{
  "n_layer": 17,
  "n_head": 2,
  "norm_place": "pre",
  "qk_norm": false,
  "parallel_block": false,
  "optimizer": "adamw",
  "lr": 0.00271,
  "lr_mult_o": 1.46,
  "warmup_steps": 384,
  "batch_tokens": 32768,
  "seq_len": 512,
  "train_tokens": 180400000,
  "steps": 5506,
  "dataset": "wikipedia_en"
}
Each number is 500 + 50 x the weight over its row's rms, rounded and kept within 0 to 999. Layers, rows and columns count from 0. Numbers have three digits each. The size before them is the row's rms in percent of the matrix's.

# k: layer 11 attention key, 128x128, rms 0.117, rows 94-127, columns 0-127
# q: layer 11 attention query, 128x128, rms 0.118, rows 95-127, columns 0-127
# v: layer 11 attention value, 128x128, rms 0.0831, rows 64-82, columns 0-127
# o: layer 11 attention output (transposed), 128x128, rms 0.118, rows 64-82, columns 0-127
k94 096:454465513578541541502486481514489564483510389541528489499567552511435478472624495499454637561517550535496537611519514482509481583570546492524471436505545471501515507545515546412480465490600515553515501562410520466481539445430485529472643509566477527472495545521484499435473519428531544658520570473524543489542503587453427545498623518552518488525421476540439512483442535504451515574482
q95 106:456501541501443511487440491559467405465532527470416554545501504429543416459438514540537507431463556547559560503456423446455527550509426403474581388515556438411523473578513545512539532615513552560495486517500547488502473454576439372523521536542511504508505462519577487478517494439516497502401496604475473408462517494515519526493526557468554448457455577405481553551511386563469550548523
k95 105:448506577530432488521430593454490513486466477480443506528528498509553466454540563536518591459500588470508527512387457486515425536554497477475552483554496466444535501574594508435555468495564499569545552526467455470658483503513510614477532505532539490495479429533524540528608601442543563502591482575455445491513392583533508549482527549479538479461468455453480542620468511421475472580461
q96 066:453526461459502552446523531534489547454498495497532501446565547540466521512480628423385492359501448468470529552509546474540524592442478501422491549427550531522416458505519520471539575484541561468540501372474440530539462589574485486611512451494505482504447493446494517553571608405597530493428529547468509570520509473505456551559512505477468574519440494498544393573483461531488560451460
k96 087:477499509491490540464581417450451455474509596487427468478462442494534506558420431361526434435458484459482505375560483516386518433543517458452500543578606578494474445536453452530512475394477616564560492547451527480550584424492457508460515507456530556522485519465520494523430548426595520525546502475462494451456488495436544413565492467512502492536499538416509476402518495478551433498502
q97 095:513460536560480546575481478421471404533568460390412550563407513497505505346427488467478549568469486411477554469560443476507591465575435499540587371533488554486460497543499497486445474491615479466447497532426512444346580560439490587473518555472514515520474490481473489481466519552482537530564540541519554492464519565534495493505547492522565437472508515526455460441506534522482472543507
k97 091:466421367503445519524575434443497588468435491513516370447483514517542574648474454496559459420530508489502484471496497467458496504404533488455523563540399575511549488449446484469408526439448532489467503466546520523579561442543578484486517479541499427448542551503513460513522481535440406574423509517493462552426502462522524425521535451560524547398541538431499521562565510504494506470591
q98 104:523476498392532418474548491546484607449407493541566474468578426479512499575532419485479473469551538628519409492519568571421376511434463481467441642447448520537563527501539495556546491468425487497532561475567447590587467486498526524518491472491449451491529496548526514548505500456539487584527457385476475494508462530469490503516517476480408502538518573550475548602497466432445464491492
k98 098:562591481502503418515502568468565411535552522462503499505493546502430507387494522523471599611473450442489527525531512456596441542528509543584538433536527480464442512551501538477553493552594479569433533592414541447391541506440484539542473526504483555506478553497525483493520629492501540470543490510558504535507491582475492595451464580413504442514494450570462433424449506554399500535429
q99 103:520473481526466492477524412480514522493435425583578567445535441439457467563462466509495490514536483569502452558515532517517514503409503480499401593505443512510606534500552558510598424588417489463513580524612559519456410441501537541511522489402378450514525505537618556474396472512537496549566483432497496461467509588528527528554494574474457472577465489498466551534511451469488508527599
k99 100:514535476547461473533574515418563503567575530440472498456412507536400526446528464521509492529506418392513604536496512508553481523545496562568562485590564486475447481492501479548479494485565494618448509558506468488521658533501534537529493492619548552537624497504470384436545558497502470400520513441524508596473465530451530531434459469514568475483498522523514551512461549585459442552473
q100 089:521480505520516488478512514507516491515569515410474444449449551469565557465492517446479499479503546462536567361514450422489507481519528536485526498454581557489436448551427454447464594403507438513551398429482489446556531560491489425522498495597548561467445523567396494482552458440530491568478487524471478433610494410489523432373473454516502505393516511519502490482578572593536504533398
k100 087:501496469476478523517477552536461531469471421464527452515628462516538525517542566516447565574516559576508481520493422516509542489380496444480467522423423483520542519543509445444526528443455544422405515432412531497433357559475479465515551505408460518462415478478599561433495418508536503471426447600405521478436564593534475469497551548484500513556485435525444496504538511405489514436516
q101 092:547579442514499577568609448436462438533500449556468525632497500408454482501458498577501451446440467501475546577403505478531557490509503426446551490481452413452560434486483583450492496585493529476504477476571480417478514491529479451535445510465447499494477457526610531394578516576445537409481500510489522442415480452483448501516487581494434475497452378494521510517496462474498465491627
k101 084:442469458513496487496462468473435457504466471515460344485551504504568506549540458471399371492502552579501493533618417509472570465525459548428463527428397505478533492477517544485436542471474531531515486501501483520579488449523440598433519486504481423437569495568545508550473514528482435527456495438478524550581530511476476352552535519575556490562428499475527436618439483529466481461579
q102 090:446436597511566514436518439455641520449469454524458469478470431550467435467604368575455524513499524496494452602552471563535550437481555481603446475413535558519486594500525475536503390483545426464480515515455463487516512468541573532447416489456468468577476554455527484540461506516498487511556561502576557526521556529527484540630460489532487478541509551447440421467472566485561499470523
k102 096:535583467445478494524540458456460537420503487504508574402505469452590490436502400487434480444506500462455511479573587482478483478573470570440595454489415620483469388556491501513455513517503491475608459494480477503553533616481530518487461509560594503562587495532469504573492549505475504509539532516553504533526464403486518494591458473594558530472513540468630486443526449596499449437533
q103 097:529508419556557484487588491365510513484504442503458553573522529474507569459490562433516421581451480552444517517499506536530570416522501440503522421573507471488480471538511630562423525561562529488468482574541527411480465477372510490559470541498435532481520515514567465416532472480452473481574630505465533518534582516466448429534514551444563505455477433477483603456545569541454468562529
k103 104:448491443469459515515517442556456508386465500549528441457428438515574491501479450541500526425498553547563507515537471514424552488434513542496456569521488470521526575511521485581477565469436547499574448462596494502510571453558524420465555459476569466532503597561535549591543460593497440515333509471502470521602475437590474406534445463519505512397492516457502510576526422497516515432452
q104 093:514617491520421441511534580448412475552471486485505492478420523453435505521419560491466453550469471461463560484392589409520583499502506537421494511465543508423560451469407568402522537454482494502486390546501506458452517528448431544546531525495466596465497489449594592475560521530463526438548527415445501493512561440452483550507511554441474533457490442440560502550503598544458450571545
k104 099:443460473508534486553476527510513448614526448518539442474537509501508581552517622471544448576501539535519515464368417538512527521443503471490491548443440484548588556527542499479457535536457556476409530464493527578495529462573478471545543486514455557443450519443448529550467429559528446482450412535458505509508483511539495501438534507337427507535477388562401523586483480365532506460485
q105 097:472432535509477456493375466534481473491465537566483439504599486451461540439532468422522465396519509515528456432502447592471459469473449444609545485461464413494468558437587472587458474511418552480497495478480487540511567461480466465478554519468445450446540517510475475451488438474572458530473555460471471584521520532514497550523556510457576497540543546573446544557482401361614431561584
k105 101:519490536525563576443515453458485490468433541464446484501480491489449429503487379514509502373501429443523547576610521445416458514540596524465456478490554522491459493509531471539572465452603513586571431590540455475449590575511493527419541522465541482556548529579490453513543513518589532594479496459530519557490435565474473437468492499657531548485486480592577465489535492532472510502526
q106 090:505478522531585554468396509540632509482504465458544622487633509591570523447560487511463508520472488486491473509626469539454485533507546484478459437529460525554471567535533466489559522509546519472526605557478526516545468456454530442464421478494539360543490497518528451494394528448460491570525529554505500531544435554538579427507453367504517474410516463552562468475523485495506577436474
k106 079:498440520451456524502460440519501570407460595480504495531438529504539473421538418531375463493501432500531551500596585533419563494569475546588473461525510514453455512534430496501464580485552422526518442490549531484439522479459489525389455476490501490529565557492570486504590491468428531534508519528523454570514444403469483419531510448583597563462582637487519540454413471522506510428519
q107 101:521537505544527588510534514497580489540454489586447468475456553556513416516508491606523496539489526505447579496374485471522519446484573529421529514574555579487562446428461467417498479571495437599459398480425600530477451553527493564473459455538519557545458502505552460512568504499411528459481582528476467507522518446476513428470568422554386460562425469519556432538394503496461490521467
k107 104:471526514379524498502479536531524486444531413542586500430517471491492459491468499574391394585534482566456480513487460470604515511488443440442503495458534434529505486557540558498435528538483499450398522500431485474535483513468556514566428528408527535399423439502593466583546498384495506384486444564508534477478532469497430502508555535439501509469472502502497545490429589358542544523530
q108 085:520474553516520391510440469418580509470508443438460481586573499515469427413459533601470518481568486490400493472493538529550445587489554512533516446530457521443525541481560526482474510537548491564441538498512551522574482540516530461449437483470519436466567416601457470471484468628490464492585492545584467448490430514543417472440547477548523516499507560506457606496527455356577559517555
k108 089:523485568471460525521547477530523487381446533436480535433470486520574509472506439482577519459484456431510423415644480468458517478643475495498544513520470468440465481477408489500485503444535436567581499533489517484459566564376499440432448502498516528497572524503521460455479525462474617501618535532515487497525522511460482528424500510610560479514473618539548444402453494541577509555464
q109 106:383512446475539528561502442438421467471571509539456432572401476429551447544470550529509527393578493537532535465451449503519552441466465402445557528423577545512511453437504512529490448564509469482373402444509546466492494459504548511487545480475467576537544484434502599496546425572520569438512430536470495428443582469473501522483583483543476546589496545409511515485563468495505429518527
k109 118:559520476504537530542602638420485513474546539436528427442545507504453512535548498429580523469480536417508418472452406461530457463506472509473496478557542436462434464449477467400523411393521440504451556507437414463550469510465538543475460545580561528509475537491519537501568543485556549473543468492468518524492489597397427487454555579549597391522453502543545500502441551506551512585488
q110 077:512506398513472520440458486560461503442489511464499488603420547564517490484480582370477506348472513617533485449532579529486469466613429497526474589488474477531549578530528550520401508453496516507571498468504403438520525481586607625484595499457530547453501491532497515465480496545494484510502506450520517500572542504525417509463465518480500556570552466461495485557454412508481450461587
k110 086:501486456421504394532515476475426576542504482430547517483574503455461570566464575502568419508505495511499441554488456491482497529468439493452505511510517528489481470469533456494540481531429538408552474438514507490593540500645518371535584568513635465449520483401443521446473523525544439479393484429501530542533571486483506550409442494519505472521454470529585446599530477567583513538453
q111 095:337579475550415573514460495468477495494521532519514567501554586616505494565495581526471591398516515533545535433510518527592498471568440519510491624517499462505515562500541421473463578488591573529499529491428453501510434556491472538480630479442511520485469480549505498486512526423495461517525339550526524492434463517478495440537543514461535520559486444540467450481482467442432439537492
k111 122:597582439523521521562550452606409569433527523516568523511469483398461528483511364435445484497455441472485467539556510498442495442476470554620453430481582558515486530381424516440508483424477479432490476503533476467471520461415495431468535523496565457504495522503544494476458478500434521500387541482517537520470545477459501425513538479605549490535480614519478407428501541579528503449515
q112 089:447486496400502504503477581540488440503516414484482605443608485515542563427502390494430464594576531481489470475599521605523513471456502479458452445460535593396470521465504483519528508548521414544485519476520483443477481498427444527571428432508460468558503507552492532535532510471544531441566454490473468521477335476418538478550613452503469496566563507600538502440544465482488534519507
k112 073:491480486544463522475474578540532526480469539493427492511438550513572395439536464521409618477454401483483584380564562556455503425463477556515433555468451466552498494487460454510562572533527486494464519517506447481498448539405397653474470473466447491534455485506546459534518538442520572578563515478509468549415416494505504505557460505474500533582509439516486450416447516430413476436551
q113 100:518470610549470423532450517496584505567454433458448552514537542502450544383504490520445582514558494418446559594580528540527478588503547607540501471558512521424521587517564449452517538548529443546488570596543531501502471564433448575493443462547459400520599533558449532507531531500493522513548527523565417567456381516451482471540514474494492495419574535524469542510506537457449532503491
k113 072:457524501508502564490468513569550527408414524504502481520502508552563422505450447533497527482553413459455501435611636565496547424448520539474444592476499539528514472497407459493569602509540533538520510512488445574458507521443378552454413429466514501585447544476537528564459494498516546549558488441492431533499435373478561525584439441484470561544542454502556481475530506454454458422526
q114 096:501516476455464527458519485549407525441479586445481478483512450377532464541425468466543428423433535580525493494445474443435503479525424380487480489449499468499487490500503501576490415459472573437516459416538491463523567457604513487533595559398560507472549486514561520496505398484525432450453499510477618490543586445525549474498474520583481537423443534370469492517495459537547441496566
k114 071:490447567549511440476474515444475495563540494510571486562517526426390574546535545552570480495451585551546467572380446452468494572515456454553537444449559465474540553576578551480497466465489497503498478483412529450498447446588568485517600544554512471471581467474427509424532509565554436502501526526450530522550477577546402535397563568557493414490396487490440543569511477503529485552501
q115 125:394594384441568559450452456510467498514514565513534540473510472515579467495419500479609404470532525547525437492471446467472452438552480405471483513449539517518550457542578477522473530499516561450550498506455575516473348518517456437554473490471529576479526452438550602454526547534495519450472412451438490480495510460482549428414518522393498497512474527472643519510530420564498523530494
k115 112:477525432527462577490503542609507546527535544500461572486485543559505520544509590540509541402506587544582534449370512443604535449557403475518518545490456411519496506562563442451523462527522497485527604469575525499548438480449559568548477494582483462486489401473552531468573507542459501490522455613485504539520422576556487446447583574452443560444479501462471533579480447456507541495522
q116 097:463510507449463477478525443550398571477521523465480488464456415459534500456435494376543503387468573549557465537538485387503431575527489433525494520430445492460504553543568536560468522483441510492575486483472458504545533454622551547521615532468583522507502463578490512573469473531501417506414484448490598433496545505518522454504474591535542546454459511403509467534572420581505482468577
k116 082:524415501493453396539494504482456508569516487508456560548470542422464533474503580507478539527530571562521535563396420467520492564507538479512613385479474470514456503591538528481457489576483455494493500513551548468605483526607610521559566553550518464420584509572452479490562563531533387444435520566506475485510437561493449540460498526496492421436509522497524611590490486525427476543477
q117 101:456515480547608560508477524406624479497547480565474507456485488548513474428517483530422493517488449448461538483498480473490540529560614505553429561501534459479453498532527416493458431500574435583544614536469512452427493530432474486496530522569475557480486459423502630524516479594462505471582304515533496573518455453491448456433542536485470483517500479518539466393524470548473516507528
k117 109:476517504527577565515493482481575454468546430504476559528431510549379449450515524512440487452467502534567546461564607594587537466544587514587463526535443507548514520533491462554487520554463486395526472536573560425461443451455487501398485497503508489490554595408491525426426458608406539530449556477583439539483549493521483381524538451524512526514553449516492481476554510538394518488511
q118 101:516559484411416429441609496570398592538498608426619478487524491490511499614470414442583437533488527465574424515516568488473502468444481471493437547459495535550512456455527510542617435455507500428519499472445475562522524513488501513550431493468506484558491606456552536558436490441513514539476584378493497496514469478497535566534517516593454514529519553509552448453527557501573496528462
k118 090:454477540439522524482604448511425511576492577492530511494472483514441653578440510474596498549580503481457469518478536419480503559589449462523569469513584458488544508527572528479455444487497534532493472477451525544382489475482513348548576505575444513396559494465448505386471480506495465516458512434500548484568525551449455500534601542491464474517427571451459482503499534592539528533462
q119 116:523520519532506472480445403511564556495512528440560434468497493464521393478444545492553481461509519513473423620514529410518395546578512502541424472457405523506485553457537483459450472483511477544563482526512540496502458578533554579503577529458559512418582463575438544515535484509473397451482484454581567468531474518498458441388490539438479508535453578445460521540519357538514489401582
k119 097:512465468564436414463421429525521471578574556498434521487497564508475428476450508549424490495552511596589486547541496509538499570472577557568526407414442482569420540546532428549476411514403491406474482484515532498542483461538548584484497540557520425455562457515531515484563494483539453420458478497500518530470412447553447465357474512475461520522572589459501517565489452570460452466526
q120 110:491507525494469513595508539524502610507482528413489520465547480397483456452455500537509521512542510446402424609423497487607404563505578561462465532454416433504460466507504426458462516418472530428456486547564517491522446536541490571576529457404477524444579497567451485554625481488607475544479517496483514482476466514538558479544442402458440532453552490493451557591547504498528448436490
k120 109:528428490547514560402459498474529545540473592434531441548489451481512449540493436494495490447486446471484507568389508490555490522498558512530442543373501466514487573481463472594500502519454493517424488489553512565486468515535481598575434478469478430551555460597507555622597433581509434466564495569493554470485461407495510502463459547526434596483548448421518513456524433598505469449582
q121 103:538460452513457478498540489553460541498434472457457558540439488535486531475567454445489535528529544545574497434509504533521482479438519482478515442575497452453549486678543533522467536512488545356632532470563437574603460515571437468546451478534568575524456532585485440511554584516516560523478535481571592446449505548501523510512364468480519495534529544492482515589523559458523564433499
k121 103:535440518452500466529487506506462539521539526471431548524463473487676580436421522508547492417544450503508519460465500461454492516429484382444514508520526526472483467530551466488533530535486511531558490442570547508580494575550465421575416499427538628589479440493505494506504492493584480462547420485519519460582599463516578614503428497451475494421505483466616528506535466425530521421469
q122 117:506484457520527469520455399495542576503485514465492475460444510542535479449500513443552536431518572508461397587548518415526425576575538495562466489461457583540502597517571510470398529403471445568495442565509497459423466539589610610445547527481531527438578522541411540507492531539446408513478524399537560546540513526503443412436478562456519473518497510496510508536494478506473460413569
k122 109:527503403506420386511473460517528466494566522495499540466529560441538450446493518498386450549504526612576460545539454541541511520436499509538539497394432504604457491528502445559466461489438559346454516479584471549577514502494549547485501551536563452472517487502473488570496511474528372474355442479490500530471471464482515468435455463423485526449608560491529531560459504543480488435545
q123 112:460504507539530461491475457535541512470477482565501484506546467517517465484559535499404593522531497539501451505505527476557480490550493433560466404504592585461413585477455501443476567585523487608486524452447534489509520585424511595488529513453556567512503450622422534485474480532514461372510481528567568530482532528396476437501559532476541482618388495522509514454478392423503587518559
k123 110:472581493529540415551475444497479471431590496510468503457429566519560445412482469459381578488544507537564536523588506546491512519326452497498488495509479550521413454489467494422472445471472540389516431524576466468590530531510491598365494526508628473529435535517523484483557550485574553547513481471554544527477480492510413464499429471554533454493517500492506454537491444491461462416512
q124 091:565523545355556521514563456548378608532457508496502472415488457501471480498422447482457459594532476572483509527470498475539524421453492496458471471509493468427497480497527478581453457453496509458501520491580492505530589502590574558432440464479550524445549482507506502552562516613501388522506510487468572603529442498576587455501463440455372501547531434517613486549541491498494507453500
k124 088:552457449405592479527539480446514540578505562409461521455472418450496527538423544494587436552533486581478429508418509431611551486504469526433478539460469568523501523505451460552488486534532402441538510452590485498501487487502520500523469482544598524487602434539480417536366516532518422512485501541501552552528500468530477452418438531422408486489447445474571474553533507440616526470506
q125 083:442516547484514550492505623433558420543511496540479556505539481503444550504518518467421540577552472466491529331465503560549526467445519583435520539590504450435497436524468396420595554515486505479461584568478525507453432563431396484455441500517446507549421532463520497524558567559517538492538445529423464608429468505525501547529506471473438504516559437599550520436528514491494467530497
k125 076:501550483465508651530601524501489516442508482537511511534500423496494471482463409456503480409456443478449490432504573453474483417529494502440406640568518521506559468490382474474564551470550511570563448518493519472394521517425488507505450439470510528563439564436540565502489467601463569544541565438450484502512554450483535461589462458555455598455480442468563470466590526497502472467502
q126 094:531505474497532533511578558471440497529493458444536480494558566544489596552543470550444463589527472543469535474480544570550491392405488573466497548614489518512520465467411541470536494450471436460444523506526500521478476511460503486542435405515475487557419539431539460468533557482459590537568572513478479538482480463545526569525500441531417527540548455597565497485458704427504493510403
k126 088:481507468456625548531545507501470532461526507428555486449470407529577540545477467520551384564501450466413486477493490461474498471499514439435465545526534562511516500390400505509513568513521448532477497475435551527430543467445468402540483439388481558518462525449525511531443383488412500462501497495528536474457590447460569547621513454487499509542426503492501427381529572474605541456503
q127 129:493482449451577413395530486535391510421512510609372520502502542517514572409546440398439508460511568563609457476571454535458522536517541366513481462491561466447477503542536500559529478526539503505545576394487510445507556443549573476479486475464521508467542495492442535437420470579498473483487440520485526548497529524486512466513490528503504456598450497481587499417420462486492604536537
k127 129:479563461389496428589471553456520476413547491456435551507487488462513520455487531465534480466551523560520520475559499592552484503427401467437512484524472527499485486554565543379436556458517522449611500499601447463555370495599530498438479517486658548494498593495455481459511530522493463493484490500556512511543413563555467496568428485476498497391481447514487565524563438447499565510502
v64 117:435578464432499471511475487563445586452467542472443489453547439512617553520490512519539507505508430520498502460553522503547462470590326483493599539518496509587511493513490479499493486400468567563546529528464515487361487523490522571455555472530504393446500457393451512424540515568514460403517467540455484467548568432502514518461389461574523553464487493476487448460530408551527459545512
o64 124:476477468578475450521477535418666489499531454591496489553450504462452377451499493538486501517456475505525520521490466483499528550506537419461498422502539563399508512529426534583508457617455420454434449509599466496543558531498508423596443475531569536521507502525565485558443472462416471532407537500541584422503515558549501446500516572529499484576506478395480573563569453489468515507537
v65 100:505460612554477540491537469437542445478464466464614487534536571456530485545515545540530566493487553479446473452507441584593551537536587522458503510502513364524513462440544486491605509478560480480533455561485477525553547548455424414492507491488393465506534462501568589430467434501552553547481593543454515635463474513457544447427512537513474583507502565487510467588393476444460465465511
o65 093:580480504431566479533506478596429456523457524451478507474360446559549473483529554437479402460581502567548612494508538515490499441506432504531486571479493503437398465539544472483414427478464465476503544458577522517551518468609489624460614590499556537442475452540401493537519560486534416477454444476516414429511471486534446559533481430447503435464516499483539500473475528544498553492507
v66 095:508553487431468494497543548531545539480478479407510551553527543405372485513483499550525489520501503399470530496526499452434522607546537464446585531551546458439454427460499471459557550527513514512590444550420507512655514492546591450461550487569452611497499507465438457548471539448577528558458458489437489429528610418439479536512468467563537444527485518527530542546601485549556491461502
o66 097:512494555560545488460506469430452555499572513571456450469490468528562432421518491593540426487554466594497473560496486518540497414534477506448517417431450534439553480452474529468434388442536491521465533480455554440499413488505446509464552523427502396459601505484552515523499440530520522387489488577441521523506393562565424511440498565454437545554581446378474453488491496441501494581511
v67 099:521540544508455504526503461414517476358499474466476403421491447515536435541509388568553503508500462447472500506491472455448501483495514502498469505549463542414544495454452513551564506502447479563522487550509423566451511402506583545505495481522529420414549595405458524565551372507448477479485463472490518460486479358413551578574499504440461607517501523454510467513478470592411452521527
o67 097:361453483500485534515456483503529529552495504513478513577439613562536512518492487456472521501326530555471561520602440556484572503560479446520552473497519498480549477511583573520432500445566461426500516534568586462512466561564454518531485556475533571501502410584493505414500515523473496471488581539573571553471520539518527444428434477636525419517493456466454526480547447424484499435460
v68 096:483445560481470446451547509480604383473515530541526457572436522486495420492554491670491556378504429415567486570532595537579456533376429561494482550502513411476575495553508511552511481436528555523477487493447530510406495607480541509519537500471584528546452473424538480574526515586536528454514498462503510552536489463474529510539520540574479467449514526495483484546432572467455483507545
o68 088:584544435488501520585500399498458524504500471452441593560529519509480612473436579472481463589377562561475448351498433458555519412553434462532386435548500536501476464479512395520535446514493446494417508594536507486513495423506554548583556515565468492458458541466421494502516445401493474514450466507557435520454481529451502510439475502504534547526463429543454527544539473509501462516518
v69 107:476508539572440544496509436425490514478540449462532516483474523515489503520436392497409606494517536477474455436463483468560480541480550459479529498565404655484506488456539470513522500484510502513512411578535519548552593551559536448470490511477533709507443561487529522535606488417449598507481498439475518480554548478536435560528512448455419513532480556480576519538414450497474452531492
o69 113:552579518441534555469569447508436446466433470480493455524525495449561507448488526461573503482454435530584546589542525529401594429480532528500512419392486370533468539459541494512424478419530547506487529473444582497458465428494487527434620517404462397457543504556468492443403462505496478522561510535475416532482431467441493473544505568477595478509563423531468486437545553489476467523504
v70 116:425445569538490583568557416481450450546523513507521503493515519470506654465469630455475451506482533528456513522474429437540511540412525480509529500487525482585442538549598487440556503539513441522531471568501525487605579406537434460452502490492474512420558499469451577427496366573461544471475529477483475487536531596460455466467526428515452544435523504524518542498575539446503504380537
o70 121:556538541411476501430527537485531499416476470484567441495519550480501408545519519549541496526667489568541496520416529522476492378543546395543602472462473466443466517512544530524419520541445559451517497397408496576411453550537534508412567509396490554457506492535495475512593576491534456474483507574441435473490522428546502511543515525456516459466480488435468474583468485495526574563456
v71 112:491585546504562529524472498480461543480501529394555421413533540515471495493548497423511408612496513495399475435465489501508599480474518560468480524438583477499476556509506500502487485526479428399452542484569496471490484439495555536469493506459477394476602537502450576424480480619386505425508551554567516503523548526516392593455572594509506621477502534509479480462450552498466522476560
o71 105:395423472473413526518468574556557489511429576518541533555418479486531507553494545581495544416533489563529560545499513521471403549499469496516573562506491473511526525508552571448503569543468569578550459538516460575554501607496414429522435553616492495504467490528449445498577498463627454513482426487469482460509505529487590481498422451539537442441555519427535624564486460472523532444494
v72 113:590417446541545452524506479508533493676545525495470532522537573472444530507425547414467515458512549492506447542519483428425378443555620517518482464550531417484475459566582534469523494507553481451489491539526514472551425494550474438539465528574545604499551452518465529499438550506565513492465503431450474502562448571438444454493477577478486356537518488496547426424488536523469438491480
o72 120:519516586453479468437556495512414506500470513486491534400577433585496553509553422473453517558598454511494559372528575526495575491519491538485563602435473527442471450454427444516513530443481517545422581490490482522583477556406490571511525525342419422483501532562511447549486485477524569481519553494499483547438455397527488536525505448521461530549572493565453486507450504423424514496484
v73 099:442503459440515536487521439482485397548505557544468527473557514438546499456444529517522534576482521487466542447414510540587419472575516465533557514597505467522475496601487478432475536547582498583432514544427518560528498517514431423468495497533553468440509487416495542453539522471614567406576543482483492433508514615427514503503512399490401453640505488445543559546448540468470507559541
o73 100:582525537501449453491526538429451525479466403524480476483458525556496470522555525471506448570579448497590468538550477577569506433486491426525457497433474622462436505468555482623495451522388514409549477384512458471494528452557541563470555615386526524472543466551560423517497512544449400550464512486485563545487468479548486492443542576478573520489514450551483419491588484521531485465534
v74 090:507480391497524472465424562563412534546530561524454489446494498538516522471380480445569554509511471537426471548511579490511485397556562455469453524519645582477522553531488518456515488516490493376523598466513547434524444461494537516496474531518551424411497482516448471495417465542451539523554492569541485432472426632436380442483516568478498495470470483541506508413496546529462470477432
o74 083:430482581507435490504446536521554467560410559460539516460470454554517471535528442552416504530571493469510556390479580491499500604480529512538516577474514519589514507474457515585523614438493445563459442562570336492506580558462488474525464441537500471545484559541492482502437530491507506481487538454541544532574551444576567538509536486569541529510482616488444442591469491413494528412504
v75 104:507584445504482456488455496543464516531536532580493485531519539455442569437582557642442409460504490483581583464478483607478487553419554545530444531440446561553519498549531489448557496531536486439402523546504482445437473484544473568542483507508527508504539444544567391512546526491486423478504535581519525397495380565527492377526469497478444362479525542495502583516482494508518526467468
o75 093:484454526486481523471542603398410452546515502471495546454496477518467502630408530387454548603558515510435493406469468426491435411505420429521545533527577444473474509494463449503526458480485499525532474433523480522493525492478583452513574522584506492551460525467522561551475553469531580547500393489464490607458561428486484566438548552533478601495421408505426446511521512562499488531513
v76 091:533471568489462459483550575509516458569562509474416518510484514555586527588510556569395548496508497479576563430447560534477558533493514512524534471508561502431507497509484503492504488602479587552392446502494491508519524571456508512512533517460411527664540441459559478530587557453489501546426487555429497498516478477430472456476561520669543469532491462548505435402426477414519489530479
o76 083:519553416456561479583618496524440497402444532548517526580525449463473532411486494406498461436527520500490343502601509448518457435443549542520429512514457466534458484475505480484490466421517462500489507552566535428514408480490559502513477532500433493429541637522498578481435431489577529507528492416539547486444537566587546575482494500437472501541539541512566574463549553478446545546521
v77 109:498584424509554467522435514437449561493504491570446462500472452488587477484483464506478418492491469523481495512576507499403533441398518549500512501473348578479504514459462519557495491430425520475503515568480421515386541512496461522513520496502459553610462512497497365598497469393422410521473431483438467543476483381574451445528460502527547433501521516499513467423546401542492521487469
o77 114:514399441570492475493589475548493461507569520482468520463522476455452568474477480497487550467399521463472528502453511477468487592544528522482542441580584474570542485536451480471499534482642526564502491540525623446524456516484546426615478439521452422543482574465533596485497501559533558490550561527502619396500538547411546509526518526515452502538398489469537547433483625486436500528508
v78 095:521567451468456481516445546523518451416491501447519516455578495431472521435498441446623405514510576555547482445571517524441448421598471502538463525593542447478570494475556545568544595531510472483514511538511522483531471478483500468472522483468410448459505482429442503465426550543484464545535556502489519452505533520455610606398516523513555407646523492486498535617580521580509492490493
o78 091:421438514538570404476508556421498560576506470543448451544401564592547387510529453585467579622388427453471542479488483529521452538527531468466515485474505592398487444449427535458476440485525509554461514412604510498543527516496461576511451480532582525510459485543518401477541512523474549447433481482532445510472500507592472495560467486472434594488459526461481464493482415490481511491559
v79 099:504555531487450552519459575540530482590519439500460608512572509550459514447495500452514450560495438479522513600460511448577569500532450551514535440488507360499435560469461481510492462508347448600554464528450512451487426545467508531502523497523435509504485555463449322468531522484535483462466488478511535567438463499457514622444506415467555463490508440514513509484500557463506509613416
o79 100:485464418511500450402468445521509596529498495565494445493495522439473494489491475588496450425624535493397496481519475503410471508473513487483455560501494515545598471549538442397527492519536563459492493432505493408480532464527460517552486539503413489448542497519598622484481547533575590504539486447475439459545477561510433380558538550560347501533541514564468542490578482476487546543560
v80 100:495499567509482513530521519516504612342528487516482454453532448517475551588533541593602523504495470448488498549502517503424583569510498490492443551473546522446544421469448535565534559437520499575556478468400428596495589487480530491517520472534441439468451571448483455493532481424530503517562603504513494366501511482432598485550470425468463484493457608481464533508502405515532414492512
o80 102:426516540466556524521462497425576472579514526512459500527438545550564392448545473449430519509421502479484467595567454511545471445572474551494513420545412520501512503567508475473466438483522498458552501564627578424434477472568540484434541552454611566460511449496437562570512513583380451487471433553559607526526456500545497476423462470488547524500516484494480448519542450608470522503475
v81 090:518573560536494408455494540455502384489515502405497503511511602539494428457499406457448463446504498484521482499482508417573390478574411449469548548566458469484533447441482562459529508346542552442594456496458524500466409449511474469441485495585414535517468500494508583512440516538449499508423482454517508469405494517500592484457488498404555477481470555454528447594451553504458482482548
o81 082:554463574483506502515499441534489592554487443540494519497486457438495507463491449510572559527470489468462573510485464587471571590544514540446541494422583520418485554451526440549447527444511459551424526535560476555593548546570434606551613511486582518454492435518513507495525445509459435474591595488534438566620524452525435566539470550536416509468543460476444516491528455564450392525487
v82 111:414400484548532528519516416527578624380448507434526526531503523456553465533529489570505460401513519560575478528564509475503512516472485543502512497397392484621512565499499471508538471419440497492529451530479487528442566489449427583450502496455517519510393456431518557519493487508527518464507530534461491532595615404478478490531420410496437595501467493480476447470545431489485483411520
o82 105:616633520514484501545498484481503441497526462503492514491461446481452500520516625465516516481434489493438579443486489451363556526484451467557515481587574464441480401575501463450441416663547504456551478560482526472486489548538549470527500451548517553502484514516473466572484542431467484515455465531471485433375454490484514432459484490474629444478533547469474514575450583523495493582530